{
  "intermediate_size": 768,
  "bias": "all",
  "schedule": "wsd"
}
Each number is 128 + 24 x the weight over the matrix's rms, rounded and kept within 0 to 255. Layers, rows and columns count from 0.

# layer 2 attention query, 256x256, rms 0.141, rows 158-182, columns 128-191
[[129 129  84  87 114  99 115 117 153 179 112 121  89 175 133 152 118 116 147 112 213 147 142 121 129 118 134 128 129 117 122 110 171 164  69  99 149 183 117 155  98  82 143 137 155 104 158  92 128 151 145 100 124 140 108 142 102 136 149 142 130 129 114 141]
 [103 140 119 147 104  95 105 149 123 135 125 155 108 127 139 157 119 131 123 145 160 127 132  99  77 125 161 111  80 118 161  99  91 108 191 141 153 128 133 112 189 126 162 106 133 134 103 137 133 103 135 147 125 173 176 150 173 109 145 129 101 128 156 120]
 [194 134  95 132 164 149 148  63 152 148 125 116 144 159 117 183 166  94 131  79 134 113 105 114  62 156 153  76 112 129 136 118 154 133 130 161  89 116 108 106 175 137 111 114 141 115 100 127 136 116 120 154 148 121 114 110  95 131 141 174 106 107 128 112]
 [136 122 120 121 100 162 118 161  96 134  58 151 140 149 139  94 169 131 133 103 124  95 125 113 120 130 117 179 147 108 177 107 129  80 114 113 146 158 102 136 133 124 113 135 131 122 136 150 145 144 157 173 166 119 120 148 166 154 107 139  88 129 116 156]
 [113 126 126 127 148 147 132  68 152 153 101 169  99 184 153 157 106 132 132 136 158 118 110  97 130 129 135 120 150 150 157 130 137 102 122 109 136 156  99 117 106  87 135 115 139 100 154 122 131 113 180 159 113 143 151 134 191 160 138 136 121 109 120  95]
 [101 110  95 105 162 104 172 167 157 125  93 160 151  98 135 156 116 185 133 142 133 121 148 110 105 110 119 154 123 151 137 148 133 114 195 170 162 134 178 154 113 105 150 149 128 113 152 110 166 120 126 159 119 117 101 170 119 144 115 142  74 127 128 153]
 [127  93 109 106  80  97 130 140 122 101 160 146 151 134  84 143 103 116 120  67 105 152 167 114 122 173 121 140 121 113 181 149 119 142 129 123 153 108 108 116 123 168 134 112 112  75 119  82 100 182 118 146 122  91 174 124 196 171 145 130 136 163 112 169]
 [143 117 140 118 163  95  96  85 133 108 165  86 127 138 167 201 136 140 132 111  53 140 164 149 144 150 125 170 119 116  86  77 112 122 138 148 150 120 113 155 143 134 108 113 119 116 114 107 147 148  91  97 106 115  91 147 140 109 119 145 134 127 137 134]
 [133 175 159 140 110  71 113  80 143 139 127 193  85 132 134 140 125  67 124 102 132 139 118 128 158 113 118 117 136 116 111  75 118 134 155 155 129 103 136 133 120 155 111 147 114 113 146 165 184 133 109 112 116 135  88 125 109 104 123 145 148 136  77 176]
 [177 138 116 125 141 134 120 110 143 148  93 123 111  97 124 175 154  98 107 119 149 145 162 124 118 156 136 163 103 112 132 110 152 140 133 164 151 131  84 147 120 136 109 174 106 132 120 122 146 129 135 120 130 107 101 117 137 117 156 111 133 164 113 164]
 [ 73 137 103 108 101 103 110 144 149 102 139 141 161 180  95 147 124 121 173 134 123 111 137 156 148 134 150 120 109 128  89 116 145 112 104 143 166 127 134 131 127 155 128 196 143 136  99 117 119 144 120 119 152 122 119 134  97 120 120 109 133 111 134  90]
 [149 166 105 129 131 121 143 141 107 120  93  93 143 181 102  94  89 100 126  94 125 101 116 140 125  96 138 146 109 100 108 142 114 128 113 124 141 119 125 113 147 115 120 112 121  88 109 133 105 133 121 136 130  88 109 142 129 133 169 138 101 146 146 154]
 [151 166 145 133 121 115 179 133 103 148 140 129 144 139 110  76 103 119 177 167 106 125 102 129 117 140 119 110 140 125 148 152 121 116 169 100 109 120  98 154 141  78 152 129 152  87 129 143 110 121 123 123 106 145  99 142 106 145 106 160 147 159 115 127]
 [102  90 104  57 138 128 132 139 118 119 165  64 131 112 139 118 106 126 175  90 141 118 100 171 140 154 143 132 111 106 104 112 162 101 125 122 151 141  98 132 100 121  98 132 157 124 156  96 130 116 158 136  96 113 165  92 149 146 205 118 149 130  91 116]
 [151 131 162 114 117 101 135 122 109  81  96 136 190 161  80 136 152 147 115 160 148 111 113 190 153 121 136 126 122 136 107 124 131 191 121 149 164  65 109 132 126 103 124 137 135 172 156 121 117  77 124 131 145 106 132  77  93 124 113 121  90 163 188  74]
 [169  63 137 153 129  97  91 139 105 144 112 148 149 168 162  75 129  92 117 159 129 149 163 136 173  76 112  91 146 134  86 120 124 159 189 151 122 104 133 176 172 132 124 107 148 146 112 118 122 168 128 185  95  84 101 156  79 154 116 114 144 126 114 139]
 [105 117 210 112 165 194  68 116 122 116 130 152 178 147  99 160 149  91 136  89 120  91 132 151 142 151 127 144 128 101 143 118 109 143 138 140 147 145 151 106 116 124 135 174 134 142 148 119 174 125 175 133 119 120 138  99 123 154  84 174 125 150 126 114]
 [146 129 184 120 126 116 168 157  89 142 112 125 115 140 143 129 105 110 113 122 106 107 120 121 142 176 122 150 143 129 113 129 146 126  83 125 118 120  89 142 112 140  83 161 114 141 160 151 171 136 114 148 112 127 125 120 109  92 115 129 120 111 134 124]
 [106  95 126 160 157 111 108 134 136 105 153 155 159 141 123 156 131 125 132  95 102 142  98 116 155 141  91 142 154 139 113 132 124 114 132 124 119 124  88 102 180 196 168 127 128 119 140 132 110 107 114  94 140 116 192 139 155 136 140 117 109 131 130 117]
 [132 115  96  83 130 154 142  92 146 146 102 126 127  99 150 120  84 129  72 132 102 148 130  88 115 116 116 115 125 105 165 121  87 113 108 149 179 107 149 128 140 136 108 169 206 124 116 149 122 130 128  98 131 131 120 151 131 168 131 141 135  99 127 138]
 [124 110  67 126 130 140 119  88 143 147 129 122 137 142 162 111 161 135 159 140 140 136 133 116 121  87 142 138 131 104 114 127 174 143 126 116 114 138  90 155 120  90 107 126 162 126 139 165 138 140 115 107 132 157 119 121 150 140 148 110  95  88 136 113]
 [167 126 116 128 115 159 117 142 147 126 142 136 137 153 156 100  71  75 124 159 103  89 156  90 135 123 112 110 158 127 103 148 153 108 106 109 152 142 150 129 135 100  85  85 140 111 114 149  97 129 143 143  69 112 173 188  89 139 108 120 141 108 108 139]
 [126 136 140 116 125 120 153 142 120 158  98 115 108 138 143  91 132 170 141 117 154 120 140 113 147  93  81 120 142 133 155  96 129 117 123 119 121 134 121 163 133 158 115 182 153 132 124  74 185 115 146 106  97 116 137 143 126  91 124 108 145 124 115 106]
 [136 170 110 158 124 147 164 131  87 139 113 147 143 119 145 127 143  99 116  77 126 106 152 157 124 130 119 124  87 172 121 101  86 138 126 143 118 155 135 132 124 129 111 106 169  97 130 119  94 134 127 115 119 143 104 132 107 110 153 109 143 130 111 160]
 [187 111 106 154 104  86 114 159 149 122 133 105 124 161 118 124 125 139  74 113 124 144 132  89 174 144 141 128 123 144 122 155 153 165 119 104 100 101 124 100 147 151 143 135 133 115  69 157 109 124 159 140 173 124  93 141 178 114 118 130 108  89 118 109]]
# layer 2 attention key, 256x256, rms 0.145, rows 158-181, columns 128-191
[[144 172 140 115 138 152 135 103 119  77 108 154 142 148 148  89 128 109 147  68  69  85  97 109 102 158  96 133 112 139 106  79 140 117 129 101 143  98 124 135 134 147 170 122 134 122 129 171 102 163 177 127 132 120 135 118 191  84 121 109 173 123 115 114]
 [124 132 118 193 104 120 102 146 153 124  75  94 118 142 154 103 129 117  73 108 147  75 127 121 142 161 151 151 100 128 151 139 140  76  66 141 122 128 107 126 127 115  94 124 105  96 156 133 130  73 174 112  99 103 116 172 166 145 112 121 133 101 152 128]
 [118 128 121 157 136 109 141 115 118 153 118 124 125 150 110 160 120 174 150 131 105 110 134 145 109 163 119 148 117 123 120  91 113 136 131  78  79 149 106 112 172 137  99 115 152 140 135 111 174 145 149 100  97 124 116 140 163 106 137 108  97 103 104 100]
 [137 118 143 140 121 116 115 118 106 100 177 142 117 179 129 149 117 127 107 137 132 140 100 144 115 138 109 106 112 160 170 107 139 104  95 149 147 197  99 115 125 153 148 111 132 101  96 130  99  98 142 149 124 134 163 100 133 146  99 166 138 115 153 114]
 [129 143 106 122  95 194  85 143 125 115 104 151 132 123 115 115  92  83 135 123 139 171 138 141 166 171 153 154 109 138 149 123 145 135 142 123 124 140 102 105 144 127 137 138 122  97 120 110 135 159 148 129 137  90 152  92 127 107 103 151 118  74 113 169]
 [106 118 111 113 146 112 108 137 109 114 137 135 152 142  84 131 108  63 165 102 121 102 114 134 130 143 124 114 154 127 121 105 170 101 120 121 150 122 122 117 156 163 144  98 125 114 145 135 105 148 164 116 114  72 153 128 140 135 105  73 199 168 134 147]
 [130 138 127  85 180 111 151 111  89 125  94 130 103 164 161 137 172 106 101 160 132 139 102  84 133 125 136 124 146 101 173  50 135 104 133 120 176 103 111 135 120 135  71 151 129  98 142 148 135 140 106  98 132 114 108 126 156 117 157 172 114 118 130 129]
 [152 106 120 109 144 115 137  97 185 132 131  97 156  97  89 150 135 156  62 116 131 129 144 145 166 106 122 123 143 142  56 176 170 162 176 153 126 139 143 150  95 135 116 147 116 148  74 118 140 123 111 125 115 112 118 115 122 155 161 119 102 113 109 145]
 [115 113 118 112 157 127  97 114 143 103 129 135 130 166 111 110 119 155 103 152 138 131 110 128 109 136 133 139 178 121 133 153 182 129 102 114 140 116 124 170 129 127 133 121 114  94 144 162  94 152  85  98 118 120 120 140 131  91 146 128 115 111 166 102]
 [141 113 133  43  75 115 130 132 156 143 161 126 110  94  94 147 155 135 108 129 142 139 130 160 124 104 112  98 134 144  98 122 142 149 118 149  99 127 110 138 143 122 144 122 136 160 105 121 146  86  94 103 111 118  96 119 126 121 163  99 148 111 147  90]
 [104 116 115  71 141 126 127 133 164 151 117 143 147 114 124 123 123 127 104 126 129 134 166 119 108 133 143  95 146 102  76 137 133 130  94 158 149 196 129 139 154 129 144 108 100 137 155 159 147 147 122 167  98  94  88 130 150 143 124 109 132  96 141 152]
 [135 121 127 169 167 106 111 143 111 103 123 148 110 107 111 149 106 113 145 158 128 136 141 132  97 128 131 108 129 154 115  74 145 124 130 110 123 162 118 111 155 152 136 142 174 116 157 155 168 154 106 128 145 133 131 143 126  99 111 122 146 118 141 130]
 [ 74 156 160 123 159 133 116 136 134 150 153 127 122 118 102 150 151 143 158 128 150  79 141 130 125 139 118 150 107 117 137 134 126 120 105 144 184  59 179 116 109 196 156 172  93  84 153  94 118 133 118 114  98 155 118 134 129  98 135 144 147 123 120 140]
 [124 120 146 132  94 126 149 149 103 110 123 107 127 131 141 159 102 112 105 125 111 150 126 159  81 135 149 138  77 116 169 108 145 134 119 143 150 134 114  90 127 161  90 135 135 121 135 112 116 151 119 124 153 137 108 136 140 156 159 160 121  99 149 124]
 [114 126 154 151 134 118 117 130 123 125 104 106  94 110 152 117  95 123 145 141 110 133 153 136 107  79 129 114 123 156 131 107 113 123 145 139 130 147 152 106 117 155 148 115 104 127 148 141 136 106 130 113 131 116 131 157 163 163 118 149 125 164 113 128]
 [ 88 116 139 130 155 131 123 154 136 128 142 154 121 169  97 115 167 167 149 129  95 149  71 103  79 119 121  98 125 136 110 101 107 112  89 146 150 114 118 144 157 155 134 105 147  63 121 125 103 150 127 126 138  97 114 105 207 159  92  87 140 150 103 126]
 [158 138 148 119 129 167 127 124 180 145 184  66 186  91 106 138 166 101 100 128 138 128 122 132  98 140 138  95  95 156 114 141 153 143 131 162 126 140 117 109 147 107 138  59 120 121 132 171 167 143 105 105  78 163 135 145 131  86 102 124 118 176  82 104]
 [ 86 147  87 109  97  86  70 135  54 130 121 141 118 143 126 145 122  92 141 106 126  88 150 114 149 103 137 141 151 129 149 154 110 107 163 110 113 137  96  90 133  96 160 155 152 151 138 148 150 106 123 146 174 120 155 134  86 147 140 160 143  70 124 117]
 [151 162 112 159 143 101  80 138 107 142 101 126 100 126 121  96 131 128 145 132 162 137 137  81 139 148 142 148 128 137 125 101 131 125  95 126 115 124 149 108 152 144 119 164 150 165 112  98 154 110 138 159 132 131 118 132 144 147 196 114 153 109 171 145]
 [ 94  88 133  88 133 142 154 153 102 128 139 137 100 117 112  99 133 117 130 118 119 158 105 153 164 127 116  81 141 127 109 157 138 196 177 139 105 132 113 104 127 144 161 178 112 109  66 163 140 118 119 136 161 120 172 128 140  70 112 123 108 106 122 171]
 [117 100 114 111 142  99 159 140 138 130 145 115 156 117 170  61  67 130 133  95 113 111 132 149 121 116 124 139 113 141 124 100 131 154 143 157 106 107 137 165 106 143 144 126 143 124 106 107 142 130 111 129 131 112 106 125 136  82 112 138 127 161 130 129]
 [134 135  87 165  89 141 130  84 109 125 141 136 110 145 137 162 174 144 131 124  99 112 138 128 145 116 136 166 180 141 102 129 104 118  94 123 132 119 128 128 144 113 119 121 109 109 145 137 127 124 135 103 123 177 156  85  98 116 133 100 111  58 139 103]
 [151 142 102  68 153 153 121 119 116 115 108 138 110 112 111 159 141 161 136 127  94 106 123 184  88 124 123 117 119 139 107 141  84 136 166 122 124 116 135 133 164 159 139 127 110 152 167 140  79 108 117 140 136 138 132 119 126 135 124 149 129 120 124 152]
 [113 105  94 100 149 118 109  89 150 131 133 132 117 148 132  87 116 169 150 167 130 165 124 101 125 127 140 112 117 126  99 117 124 154 169 164 120 150 147 175 175  97 143 150 133  97 118  64 174 161  94 107 111 112 117 168 113 130  84 133 143 128 100 107]]